From a checkpoint of a small transformer trained on Wikipedia: 3 heads of 32, a variant of SOAP for these matrices.
Each number is 128 + 24 x the weight over its row's rms, rounded and kept within 0 to 255. Layers, rows and columns count from 0. The size above them is the row's rms in percent of the matrix's.

# layer 10 attention key, 96x64, rms 0.221, rows 67-91, columns 0-63
size [105 113  92 105  96  98  90  96  93 101  94  91  92 111  95  97  98 101 116 107 102 107 110 115 106]
[[106 147 123 107 156 145 105 140 112  96 121 113  92 148 114  91 155 129 131 124 100 112 143 106 129 123 128 158 155 174 132 114 154 160 111 138 190 164  81  92  99 114 131  92 118 168 124 157 142 126 148 130 123 128 144 117 118  84 118 166 104 154 125 160]
 [101  93 117 145 108 150 168 126 131  83 121 156  99  78 132 161 128 122  77 118 159 129 132 123 110 123  85 130 165 133 162 125 162 118 148 154 133 143 151 141 154 138 105 130 105 108 104 153 130 122 111 153 127  97 172 108 141 160 141 137 164 105 103  93]
 [118 152 125 104 104 118  70 138  73 120  96 158 109 115 111 157 115 137 155 129 134 119 107 124 109 105 129 133 141 115 105 108 113 159 143 133 171 130 188 145 172 107 135 149 126 162 127 140  97 120 133 131  92 119 133 125 114 103 126 149 148  68 104  92]
 [111 141 131 101 136 155 158 148 188 129 131 158 117 134 138 119  84 128 119 135 117 160 143  93 106  98 136 109 158 158 161 138 136 164  88  96 149 130 170 120 117 145 123 148 144 171 124 130  62 101 128 106 118 145  98 123 148 141 102 144 110 112 134  96]
 [131 125 176 102 156 107 141 160 154  95 112 110 105 130 115 110 164 132 126 124 169 167 140 136 156  90 147 158 151 104 101 110 137 117 127 124 117 135 128 120 171  83 152 190 120 136 125 124 100  93 123 125 154 115 142 120 140 179 147 105 145 158 155 132]
 [176 161 133 121 123 135 101 115 119 148 117 130  82 152 114  81  80 169 100  83 129 130 125 134 143  90 120 136 112 132 154 125 105 119 105 144 175 108 116 134 138 124 131 140 124  88 145 136 110 150 122 149 109 155 100 119 112 103 146 129 115 143 143  53]
 [135  78  97 143 107 138 114 165 128 115 129  98 103 148 130 137 159 125 101 160 121  96  97  93 133 128 135 101 161 136 119 130 114 151  75 151 170 129 133 187 120 175 115 120 125 100 124 117 177 153 112 119 149 128 122 146 105 121 113  93 169 137 120 129]
 [156 171  76 158 115 114 117 120 129 136 160 166 136 114 154 119 113 127 114 138 148 148 134 135 148 149 174  69 134 107 110 123 149 159 128 116 138 138 118 122 109 111 178 131 105 144 142  91 166 147 115 132 116 135 133 120 110 139  87 114 156 110  60 116]
 [134  64 149 146 147 172 164 114 132 140  94 118 159 140 168 108 120 110 162 167 136 108 140 149 108 113 111 137 100  94 129 116 108 102 115 127 138 158 120 101 112 120 130  63 116 117 144 106 125 106 146 139 153 145 105 140 111 170  86 138 125 123 138  91]
 [128 125 124 120  98 160 138 134 147 150 122 132  95 138 164 117 154 132 143 128 172 131 136  76 133 132  89 142 147 101 110 145 140 110 128 178 110 123 111 107 132 130 138 133  96 125 174 147 115  94 104 169 169 109 129 144 113  74 126 142 183  84 115 114]
 [136 145  97 125 174 169 139 106  87 125 164 107  84  92 147 123 162  88 128 149 105 103 165 121 169 118 109  87 109 160 139 136 144  88 101 126  90 135 146 118 154 140 130 111  98 150 158 156 125 112 133 155 136 140 116 131 118 142 102 108 106 119 104 144]
 [128 129  91 148 118  84 135 130 101 110 151 170 172 113 194 102 156 122 105 120 103 145 104 102 101 139 162 150 111 125 135 130  92  90 115 122 149 103 136 127 151 111 119 104  96 159 116 171 180 122 107 118 129 102 136 136  98 123 152 127 144 105 142 119]
 [135 117 106 139 110 150 128 139  93 170 127 160 139 124 158 129 139 137 134  83 107 136 171 175 102 142 144 101 133 160 119 115 143 122 116 105 111  98  80 128 128 113 151 107  87 115 160 159 124 124 104 141 109 134 146 144 190 153 101 137 174 145 115 161]
 [145 133 142 144 145 134 156 105 131  95 154 111 106 140 119 138 146 140 136 141 136 143 138 171 121 151 123 154 144 185 101  99 127  98  87  72 121 115 137 112 135 113 171 131 154 140 131 114 151  78 126 158  90 164 119  86 130 141 109 181 147 118 115 150]
 [107  96 135 113 169 150 129 144 173 144 152 156 125 121 152 122  92 145 135 133 115 141 116 152 124 172 126  83 120 108 119 103 130 114 125 109 129 196 127 142 134 159 115 126 110 172 133 130 170  83 105  94 108 117 168 136 151  94 118 122 123 163 108 149]
 [124 136 125 128 105 134 155 124 143 103 140 162 137 161 104 129  97 182 134 149 128  67 124 126 135 153 162 134 130 126 113 111 120  99  89 101 125 148 140 162 160  85 149  93 126 188 139 108 131 164 151  93 163 104 143 126 156 161 147 117 124 132 120 129]
 [144 120 123 141 179 112 116 128 121  89 111 170 134 165 132 120  99 144 100 147 144  97 124 171 166 107  94 173 101 135 114 165 117 152 154 117 111 120  97 129 142 129 134 119 172 132 120 151 150  87 101 130 126 128  86  88 131  76 122 108 120 118 114 133]
 [162 131 142  98 144 100 117 106 104 197 102 140 109 113 117 163 157 117 132 126 120 130 109 139 118 127 109 126 151 149 111 216 116  77 103 115 150 149 130 100 149 128  99 126 146 123 102 118 107 146 120 108 166 112 137 119 138 161 123 117 111 125  97 106]
 [142 142 102  93 126 119 166 108 146 142 168 132 120 113 132 174 153 108 137 176 100 147 157 131 109 110 103 146 130 113 156 146  81 137 143 149  93 136  59 102 135 110 144 110  88 127 143 128 116 145  84 129 130 151 107 105 132 107 158 124 107 163 123 144]
 [145 168 142 160 156 123 107 132 155 114 147 154 149 166  93 108 108 145 126 163 148 114 118 111  95 150 104  99 109 128 169 118 144 164 105  94 144 120 167  80 154 151 110 137  70 112 142 130 126 123 126 157 118 101 112 146 154 141 170 133 124 134 161 129]
 [127 125 105 129 124 104 132 107 143 176 139  96 152 142 143 138 144 142 160 126 128 156 128 129 138 157 110 111  96 106  70  91 166 153 171  98 154 108 133 153 150 158 120 118  96 152 111  97 147 137 137 109 134 107 118 113 138 116 105  89 172 161 152  84]
 [127 108 174 132 123 122 114 193 156 127 109  86 172 140 154 157 142 161 135 128 144 132 126 130 119 157 109 146 171 160 133 128 128 122 151 116 140 138 119 164 112 116 101  95  95 124 136 128 139 161 162 125  90 116 128 131 118  94 175 102 122  76 128 100]
 [156 132  73 146 177 103 139 121  93 135  88 138 118  86 139 129 106 141 115 110 129 132 139 134 138 179 107 146 112 130 148  68 134 154 109 116 145 126 135 121  97 108 150 119 142 109 139 102 155 129 108 122 169 147 163 177 146 118 125 135 108  79 150 139]
 [110 139 172 113 106 110 171 117 110 150 142 102 145 137 131 132 114 124  84 181 127 141 111 123 102 163 106 167 126 134 121 124 198  97  94 116 107 154 110 151 140 103 112  91 123 132 149 114 130 123 106 140 104 168 113 150 116 145  88 126 150 109 125 165]
 [113 146 130 131 149 161 138 113  97 115 148 132 132  69 126 131  97 139 147 181  87 143 138 119 106  79 144 166 161 125 111 135 112 162 119 121 140 134 129 106 125 105  97 173 137 116 132 129 119 109 155 134 137 113 115  98 104 124 151 152 164 158  65 103]]
# layer 10 attention query, 96x64, rms 0.219, rows 68-91, columns 0-63
size [102  88 105 102  93  91 101 101 103  99  99  98 114 102 101  94  98 108  98 104  99 108 109  88]
[[130 127 154 116 196 139 170 117 141 114 115 129 108 124 110 170 163 121  93 137 118 103 134 143 119 100  81 121 140 101 100 137 117  90 115 147 134 173 120 129 110  87 134 136 122 129 117 126 121 100 117 111 118  90 120  96 151 162 157 136 191 116 109 101]
 [157 127 169 121 132 105 107 127 122 146  82 159 113 143  87 122 124 118 147 122 146 137 149 116  92 126  98 143 115 136 130 105  98 117 116  99 160 122 113 139  97 107 108 134 113 160 157 213 133 128 144  89 179 150 136 116  89 111 125 136 124 107  96 128]
 [126 112 102 103 100 141 154 144 142 154 178 133 107 122  95 129 142 126 159 113 144 124 184 105  72 101 159 149  98 135 178 135 117 148 123 142 109 138 103 111  79 121 128 122 127 175 100 129 123  93  93 108 147 140 116 151 148 123 123 146 102  98 137 115]
 [119 108 180 115 125 101 152 105 135 110 112 128  91  60  95 143 167 122 152 127 149 129 116 120 165 154 127 164 128 148 114 140 130 123 129  77 135 149 177 125 130 154 134 128 119 146 118 143 114 124 101 175 121 175 145 158 150 144 116 100 138 112 163 140]
 [142 106 139 142  91 125 172 115 114 155  98 141 123 117 160  94  96 141 164 116 174 107 175 109 139 118  99 160 120 168 130 106 134 144 105 141 118 112 133 150 136 100 143 154 147 105 136 164 188 157 119 155 125 103  96 129 126 140 132 137 106 153 105  91]
 [108 149 107 139 115  92 127 128 110 105 136 112 181 143 148 128 137 151  82 154 105  76 141  86 150 123 133 115 147 147 124 134 126 189  78 148 133 120 152 150 126 131  83 111 147 127 133 162 142 114  96  96 158 132 158 135 152 161 121  94 124 110 112 128]
 [192 125  73 128 162 132 110 171 114 119 146 143 151 124 132  94 152 136 139 159 109 146 133 103 152 174 136 124 163 117 141 101 136 108 124 144 117 118 154 134  93 137 139  87 100 116  98 118  89 151 133 113 110 120 119 120 109 127 133 186 100 147  91 125]
 [ 79  88 110 132 147 172  98 133 157 100 121  94  99  92 165 164 138 140 177 137 104  72 146 139 107 155 137 105 139 100 115 130 103 129 103 161 108 115 142 134 117 115 140 111 126 132 125 134 150 111 160 119 110 142 112 133  86 135 123 140 120 109 173  98]
 [112  99 121 125 144 124 173 166 132 160  99 137 128 139 114 119 109 131 124 155 106  64 128 119 110 134 101 125 110 156 102 139 113 109 123 111 157 113 149 154 139 125 154 158 110 139 158 157 145  71 147 178 141  87 115 176 156 133  98 142 146 106 140 111]
 [162 119 144 129 139 153 139 179 146 152 141  82  88 142 142 138 168  94 107 119 139 136 118 152 158 100 133  96 126 130 147  86 178 140 152 140 122 148 128 143 135 137 128  84 111 130 146 149 162 142 118 123 118 115 120 168 115 172  96 145 150 176 140 153]
 [180 132 138 143 120 113 112 122 157 121  90 142 169 124 160 114 144 132 180 118 102 135 106 115 158 117 140 118 149 149 116 123 124 116 165 126 152 196 135 139 165 125  63 131 145 156 139 104 161 113 136 116 149 103 162 121 147 154 139 149 136 124 125 167]
 [175 105 120 122  94  98 155 138 137  89 151 165 134 153 157 115 158  98 151 137 151  90 122 159 155 157 128  68  99 121 138 117 121  85 133 127 155 110 111 117 103 118 133  90 157 122  98  95 136 150 152  93  95 114 107 130 107 117 150 124 146 109 134 120]
 [157 112 123 100 131 147 121  99 130  68 145 101 133 129 144 116 122  90 112 115 130 153  95 148  99 109 111 165  98 141 116 123 145 103  91  85 108 105 149 152 111 132 141  97 154 140 110  85 134 116 121  93 136 139 102 150 107  75 121 180 143  97 134 124]
 [ 94 131 115 128 141  99 134 148 160 124 145 177 126 126 126 169 122 128  93 150 123 145 122 131 128  99 120 125 163  92 152  97 119 112 125  88 114 151 117 136 134 160 160  82 125 160 159 136 122 144 150 104 146 119 156 157 135  92 157 134  52 144 146 106]
 [152 117 143  78 118 116 112 126 127 121 159 123 117 114 109 165 104 151 149 121 120 140 139 109 147 167 152  98 132 136  57  94 120 177 116 116 126 179 166 141 145 128 136 119 158 114 123 139 103 151 127 106 125  90 116 118 111 122 138 160  87 115 160 166]
 [147  96 135 132 118 161  86  98 160 150 166 125 152 111  91  81 127 142  80 157 125 167 155 141 161 135  99 159 117 106 126 120 111 144 138 114 110 114 120 123 123 103 147 156  89 137 133 146 199 124 163 128  94 105 114 122 120 111 129 125 125 129 157 141]
 [150 124 135 158 102 136 109 138 111 185 129 122 128 137 160 153 154 108 115 122 107  96 122 147 128 113 111 130 154 142  79 138 120 118  64 136 144 135 142 120 109 120  99 152 124 144 103 118 127 163 113 177 156 131 125 103 146  74 104  73  91 142 149 137]
 [180 150  77 112 142 138 167 154 154 137  79 125 155 114 135 117 140 152 122 148 115 105 105 148 111 142 136 108 111 140 129 136 119 110 147 111 123 141  99 148 164 164 150 130 125 102 132 115 170 153 101 141  87 158 103  62 149 118 138  91 141 143 140 120]
 [150 143 155 134 124 106 140 136 160  86  95 125 110 154 145  96 107 115 142 143 102 121 164 125 121  91 118 110 131  98 168 125 152 152 110  74  99 137 107 118 140 152 141 121 106 117  86  83 123 135 130 163 164 111 144  96 103 173 149 158 121 152 162 136]
 [117 142  75 180 125 100 137 121 135 143 118 140  72 182 156 156 134 116 121 140 132 150  87 111 165 136 106 149 172 131 115 133 131 143 146 109 127 168 161 154 133 128 104 105  97 138  85 159 109 134 112 122 105 122 120 147  92 108 134 110 128 120 120  89]
 [152 138 157 106 113 165 107 165 133 114 118 117 154  93 108 156 107 134 109  97 124 132 128 149 127 110 108  98 105 166 179 162 126 142 119 119 174 163 146 141  94 145 149 131 152 166  93 129 127 125 157 117  85 116 162 110 123 121 124 100 183 128 137 104]
 [130 134  99 149 143 132 112 145 114 106 108 150  94 121 115 139 121 145 137 113 146 136 130 142 158 165 107 147  93 112 129  77 169 157 119 153 174  97 100 167 135  77 179 166 108 113 112 102 161 125 129  95 157 133 126 132 129 127 147 126  97 114 140 170]
 [125 148 153 101 132 135 120 128 137 138  81  92 150 138 123 114  91 143 132 133 105 131 165 169 114 153 140 160 100  90 110 126 150 122 152 155 128 169 157 165  79 129 111  93 162 117 136  97 125 121  94 139  94 139 147 172 122 147 118 157 146 125 170 110]
 [133 150  99 116  97 138 152 139 125  93 151  95 109 115 125 138  95  99 113 157  98 152 152  89 143 147 147 147 175 147 113 125 103 107 128 108 177 135  79 139 102 117 134 107 130 124 158 172 156 131 155 144 123 165 143 104  85 107 102 135 169 133 124 119]]